Each number is 500 + 25 x the weight over its row's rms, rounded and kept within 0 to 999. Layers, rows and columns count from 0. Numbers have three digits each. The size before them is the row's rms in percent of the matrix's.

# layer 6 MLP up, 1344x512, rms 0.111, rows 0-99, columns 0-63
101:464520505502463491476506494479481499472525491465507515485485549512518510484507524537487516507513487502468512527523463503533479503485461544505526591535490482506481512560526483521479532488492464
103:479491477541481487460532488467523464523515510479461454511475508488523517499504501488491526509492503505483508491443536528498490483468489512531496533481510482499499485492553504505535487523441472
104:537471499511492531534513496480486492529458519492508481481508504504472481513472473499516532473501523480507480523507507503505517520510474487443527494474497466504496481467492486520501505507521509
096:470510461504491514528491521474518515521504467508559489485487497520469461490508492489489499466484475490498444499542495568499494554496517537534508455486517490489488546482458472551492491473513470
103:476497492478473498495474520471518489530536483520525468456486493513510532512525481476494526492487494501514554512475511486513490486497499510521530533461518519458550496461500513478492524514463535
101:544475492475485517464479499503497511500451535468491489502503558502548527504533446485486470505472514506505484510544522512506483485530540480499501483548505560476506462436489469531482480529496521
092:512537542521492526494492509539485495519477484505518474491511499456505538490487522544510530506514516453504472494542542525502547507529456464513484493484526493524489466516477533530512490514514427
112:485486526465494498542513471508461532510492482484513515490530483471508480524460506495494520504509475476495486467502488475474493500479480447519530487465541475515467521482498474471507540458499538
103:499491499492475478483470464500466493532466474517519472530497550499508497490478469462433476490486520515501477496516488501515540546474527455527514508490494527495493485505492488491546496471537498
108:477537511536480504508481522545507496478475486496506543453454448492511487490526480494494494477504508526488476482489458533506470490492479501538536526486500486520491511498531503481497517529477477
100:511553511542503511544531567495500462475507489494498546514519524513447484498508529546522481470514532470501517529457500515516496519517491511468509499547532461455487517555485480512483492502466491
104:462483526514518518511546515484450523504520452461505455498476504512484504479519508500503497497482465518474514533531495509519503507482528484486457493488532520463490483507516472479496479496482498
097:508523445520484512483506476501468514501517556477491535475519470488480498506495461487519488506469514508462529428528511479501526487472531526476464471507526484540521500548513517543496504467514515
101:508552517519515505536511507489492487498493532508469535504533475499518462523524501465487512481480533520474496452497512482498497548450489505512489551532490448488506483498508521510471494508488521
094:502512520477464500532466538528510514470470464465490501482468486498452543502486505511502494481518492474520482493504505468464485522523487503495514469494495495492510535488484483493487499501481526
097:475475458537513507544488485514500517473541508513493487477467541491490492491491533499501496498490483508500516531507504556504528468464506502500525513487474492481493464532536495515523530502508529
103:467530514538493502521516490503513509521531522483533546471485497489524506466508468468474485506539549475549488488527509474547473495488499469539517482514505492499459504472497560557463479506518517
091:524534515504512485517500496512482524546506448494506462535486464537523477464520495489513469494482457518500546524529511533511511498498499483466512533500475486507502543484532507494510484511503532
096:506497472530514495467535490484460481500497524497457507493526517532477513551468494479500459497498492548552513506468508564504530554481500534466491472471465472518481527488493529470465483486473471
096:523479496492454487511498523489495488497481486517488529506472467454509489534469485465497548438511516483517505508496457521509519449486507505506490514530490510502495471503504525509487503504522536
101:493506541483496473502510515500534494485520529516464504468489491508509516492504495533520532515527446471544518482486498509503527491507500518532521485512458523471452494492528502509479543483498523
104:516524469494489454519507502466521450536489484458506497504479520480524508547461487507489498511530520504515506507536484557477472444494509547482562475517454490547508467517484522503530519498491520
093:484487583483509490473534500514474512487533522511479501458547488507490493508477532523505464467501471505535461586474519513517507516508503499498488525458479495494528441493461457533484473446511504
098:510546470530510480478506487477479521524485490502466545505501529496493462471496500511497497458554459462519491509477477461523491472507503531499525455503522504487500487483466496489526505510498517
098:503507514530468554473457518487494504489537519511490467472524557506540454519523516492459497491532545457519522496518468504511466485478471474491451444463512537504478501494500496526488513485536483
111:503532520495516498458491557486494493471544512507499487495517497538522476504530481473513504475511482526447520515486514466492490534537536452519521490470552545544485522480523483493495481519579507
092:511482497516484504529478509533472520498521504518474494535502495541503488481485543495483497493482526504518522530500493495489503449507510489486497513462500515443512526488501503520510475495517491
115:476512480507526514526458508510499507491493526531458499486476475543493479490470524496510501498490504497525485501515475524493443498486472479492471524474501493511482499542480425517505503502477527
108:474525495470457492513526498507533471462523489510493482506512478535539517526523483507483474460477526501492499443488481514475510504541548464485493482533551496473552515534515500491537498448516475
089:508513498483536476534508491454461521463530486508494540486504495481525502492574535535479498481542512510487530495516494508565524494492488464532484517521516477504515460536543471489483505478462506
094:481478478537540488547519527486515516518514463443518539500502488531504490510497483530490481513480516506499508534525503521508508508518518463495540532523527488551493503472489458470466528515509496
094:517483523487520506488459514534532484497492486540511464519494520541508476489543520520512470527506449488487554473547473504449478509517516491519477502494524477537442455523487500536491510511512501
101:441510522532501461488469461509513489510487482565497533504492537511489469485528484489515510541467524500518481486467494495486545481487510541533479512536556525555512451487505530476477475460504483
094:519485549545488560503505535487493496523478501458465515490509494494453516524459516466523459472461503442521555467495517489503529494531462539507467527486504528477478445484504483499494494491516515
105:518454462482499499488512502498488553500474507513462514432514486498489478471519519508477494513532469534506532487503512544481424511506506525512504453543546489505472491509529485486465503498515523
099:497484494495503517472503483506502493487460473522500503539484502493464464549523494511489521564493480494483476518504468473509485534528537500518506473473518532505477496482530524528518473543488544
103:453434517496492457478485502492466518524504507484486513501512478529530490461426498551492460528508508486526522509527496516493468493489479498485504470529565512499492495521474504480495478508510512
097:495513488519522479476475500496523525482513484534474548457522474533487483483493483530501461492501529518544504520506517521522553504479540501527523537487532481478480450535521512528482493486482486
105:503507437514443543494512530488483481501519543495547503516521487471521503516498564481471502507483468462541498506501459499504518570520494494489547489479498502474553529504519567470491468469523470
094:515511506496475506496470489524502474504477498526503532486526442471508521509483523517478521483492531460473525464536517469462475510502534490512497521495477456517488492521530470485546484463519527
107:482522477500538508482502507520505498513493476457489479540497526500478524522536531496487466541520491540497534506511456483507492459563502496488523501499466521540520541493508528555532497562517508
098:487517526527482524495492519482454476507475504517515504477519518489498481532493485498495543511509529503487494509506555515531490525492498531494483509483455488485470506520462497518512450447561480
115:532492455525518515446514501527550482494508563526498521541471532486551458484538543509502494475504494508479499467507522501503439534507511483491509507525491508460522498504504504479536440486514503
092:525493488533500486489466448511504482498493493513539522489515479453526489485462523491495475532474473527534463542501494447519486487534536463485454516464506503505484498512465498536522528512455465
091:520493532526538519489490483498499492506475471523535501487479462522476480517505524522483498532505527512473515537506532536519429535474497479531504523481467471473516493499518479483499496473552547
100:550500492466497473511526505514477442469533504508528515475504489476501509491526544522490510453457460483530474500513520443523497525517544554549513473453494510484473488526537502484491469507485480
097:485490505517504495501501492490539481507513474512512516533487491464458478539517458490465493490485510492524491472500528508507470494457496480485505532495516490520495484527481492525522528486480516
141:472493484499534473517488535455488484539497543489476517504524480511478482502512486487481454506519529501527497499494512502505529501490511511506512508499492458517478516547495503533514508498459515
095:524444489502496517506510529485516526475535519511511463481500479482491506526538495518480499482531501453486478469487494513500494473473507502518492494541516497545525487523492514484490502540520500
104:559502496491479518465485494510466474516481514530542494497537496508430490473483536459543491487503472484532484500553495492525519492492502501462457545533525505511523480519535516475481491505514539
094:475492493459523524506480460441538485523531516489501499496556533517503539507490488490485483496476514493502491478445449526465521473455503455496488491501501510527500499517531483490532518513506514
092:509520530522511463517462473504505466507522523499493518488507537482528493484519451506487475427522523475523476515528490538496508510529514541492513540514523461520507475498496493497511530491501487
094:456510510491542477492506478499496499548534515495477494501500531480506551459442512513501516480511495528497485505524492511448476489477484471474533477508510513443535469539492514513449505478481515
099:479504507492486492513499516533500487504510512485517526480531507492476511500447490521527460493503493495505483533475493491508463509481489492482479520507496450472473509489518540524533488505481490
101:512491510505485491555504530530546457498482540550474492506527535459504461482532479527560493511524524491463540486466508491520512494475486500493513478472477512503490475491490458533531492496491480
098:482466484537503471495440498487514517495514510526534450496483527528457480507542484482497479528500522504495489515484510491486504528520484514485540503496514541471512503488510479465495516461542520
099:506497524529565492503525511478484531480524513500450488526506515490457506466497521532485485521504509520517510482498508505503492465502458555512509490489486548472537461471469530540500495506507493
098:552518448524499474465464516475534528523495513474498527499488513482544539538506501527479491482497484487503551539506521509538499503466485503491495510520471502480530522543504521508474464474490487
090:516525437494501535477493523483455497459460482454499510520470479496518484523520530494480500525521518467507493493518475540499484482488504512467493514497534508479516501504494495461509532512505475
098:510501526478480534494506516522550518538500500508495482520530529464490498472463500513500485502494484515505454499485485462527528526529497437504475483476501497496470553473531540540487550483508492
106:498495488506499504467507523473506497516501510532507444478494491493490409487475461455514498463455493466492505523479514527497508513432509510473477499506523526493484528448448468489484517515517476
095:546528502440482522523497493475507483509476540500475541505453487500482473545470491453492515551519511475546514508498486501545499448503506498482484471500510499516487459507507500541519526476470496
101:483531460520493494486483517512527483519508500529512496503490516489488477491517541496494479489476491546545470533451526539495522470464488440514533503518504493462539460516548528487485471506520508
097:504491495550503494470543441488533503476534518553509503481517472451500533477524526540505497507437431473511487490484511496523495480503490509471488496542467501478492515490489512477485534541521489
091:498455467504508485509500492484478486505420467478489538461543472501455491525494525498508555483457434486487523501514512520498504513504487481491487510449479481493490512532507524489502504525491445
099:445521477480521483498483484532511506501497516548497522503455500494487492490511504504507519515504488490523491485501525506566495504539444467553509516567487543460526518516542526511487485463504504
093:504478463496499465473561512484483471493501479549519490504496520534520499468497504475498531493517497470528489524527506525515546505525499480528459537513463472448519508493499522509474476479469495
090:465564533532479513519474510508484513495525514530492465501503501499507481496502505514505497477506498489493487449499477517498438487534483496510532463541529494522523495538501515483487529512536492
107:497520525491491489477486501536565485504532521500475463514474532558447494515559511487491520499482461500516515468474542503524484509519526503474505480500502491506500478533459498456482490474488480
095:526508479478480475469485444491500503475505507494451524529491496489470517525514516518499487517526483497495496499510483444496510484540487506538524508512519499520521497489487465515496463488484546
096:483495484464520481470464528455479465492492500524504543505503500474485489521480530533517506459501516522510562464486490534514469485500521445553514473497498454467497512486538473494531506497489497
099:489501469483447546491484440497503516442529487467523516485533486522483464509483508490513490470529489503542498466476523495484515514523476498509472453510492508473485495507485512508484525520537474
094:518495492512486515507499498513505490534535471463503468490495505572507517527533472477472524475501514493495491507481498471537505499529500542496480481511484487518533485516500538541514478481456481
117:505508448488539554546494527468482532497485519504500483477509462470519494519518536473524547499454509521529490497507531471534483498480497532474468525501498493517492545518495471496518501495487514
097:517456468483500506539534542486510479503448507513474482490480487493469490538513513514486493482488455475471515533476467466461498474506483499512527519543499551479506483480506523477527484455461485
104:499490519500499488477493515487498460448491474496480521526507484471488511491458522503500512483533495484506504488525535519513471495523527488462562448508493511469460495520493508530461490538449530
099:521516493533500498549465527525490436466494488498498512477496473535483494520518548470514493501505480501516497501501452504467544557472473483462483537513521491505494496507534552518503511487500497
103:475492518485525521454473501477492519462482469494526531497525506505486483507467537494519516465479497454487487501492488503501499541491477465497492469482509500511475504503522471527489535501532477
096:469505482512486465476494526515532515433511487561464498468508504491503511463505524541523529496558492490510555465535513491487560528510499455475490504473527476545467493521482493510540509465480492
089:484490511495470511507483498522533461515471497504482468515511515555477505524486524468494522496495490489446525491513514540511480486501511485462517530548540512489536520503489514487451440504489453
097:452495528515506499553508509496480474491487514531459507487469539499495516498485525489499498509535515511479467491523464486531472488456494516507482497540464515516535450509489464514532466507518521
097:500496538516516519505458519511505445533480529470522535500464503465472492526522499530556500495527478506475547493483551541499508534513553512496500459494502466496486486511471505512516569544518511
099:500505444516505478518521510533525493458506528494490542496549511493518489464538506505484524502498492512499529490534513492520519514481513529516492481517519493501514549497469527521539510469460542
094:509520520504492478481513517517493514483531447534532494523459511496439506480471520524483497513533533482468519504543489539517505549472442476521513484452524487507496477522511512517463537482508480
095:530535480483482480515492498502490483490526518479532518478469539470487458544525471527517485488475499509510461481502473507481527522504512497509484456500523521526503528480536523461501516470494491
098:520520510494507508513466457523491505498466504513523530493503527503509547493501490484486529529500460533503489469556535466512459485493491514521509524511530525533481475497458511438524504477483532
114:483520467500509483514463503479501499519485485456518556471503516509492498487496522484459520496464482522485487484468491472535514475487537498503456506503480566532507493525536518522492474513499501
096:499549486524551554518539530519483509483505505524490521540534511490519496489496501488486496520522483476508500474462458493479515517490519485539441550498499556500448511480506490479506503492471503
092:495523563526495510502512495441524497466457540496471542475462485517519465532527527472500529567501560483441512531447522519534506483495518502524473535516466517468508453515495493484508446509526508
106:475501514529484544520530498495498505535511466465491494512508497518506502500504466504480514491530530486544501532504509526523509488515509486517512495521519490536466533528485446476496508529542533
109:464473463510471528495454533501511519447502432527507514467450510468506471498482560510502497527538532486520524519528471479486541504483467520483517515505496489508486521485445522487511485485529488
097:530513513513498518490490490502505444507521506516536496524521489424478478485512478505504530515502546466505490488477480457474511513482496473488507531477509471521500490537493524468530466525536491
103:504496492471474492492518476549455530483537510451484502538475451548526473483469505501534476502502471483460471528517487495512488495505447487531486523496466455496467493481505527518498499488485488
096:518524481496527528519505487526460459493476511490456512470550530513521507467488500557504536499534497503483493509466510483466504480510511441546496520511514518473506507543480516472461537510508524
098:544522496510507529490538527480494506509515496466478492505501432490527518488531550521482503498501527495513493482452471489489495468520503514495503513486448517524485497567440520495530495442472470
102:525511461454469501491461479509507512486508489516489465482449489501504534466491543517482490459525518493542520484502502486535535487513504520497511526493465487473503489540510485508498492483510501
099:495495505511504493458516520476490533497522450529506507532499504504498496455447450514502529451456488474518452508506495510541455482501556519481528517515544504518513492500491496480500502569512501
096:489464490426518545477488480505477511513506507545502512505499466466494487529508432503512516478503509512531496510516481503467512506483530534521545503483523539529514501484520493496461511464521489
104:496475516493544490449501534494473500497507531498490542492496523487469519479457500466528530476511480505495447496520431497518465519526541514473522526489512500497533515478509503518519471497483502
105:515508531523484496499471504485487500525503540570518491504483476512508520472483467491515548475504503489520487499529514487494498509513528517508478501483525446504499491435503522473486542514528459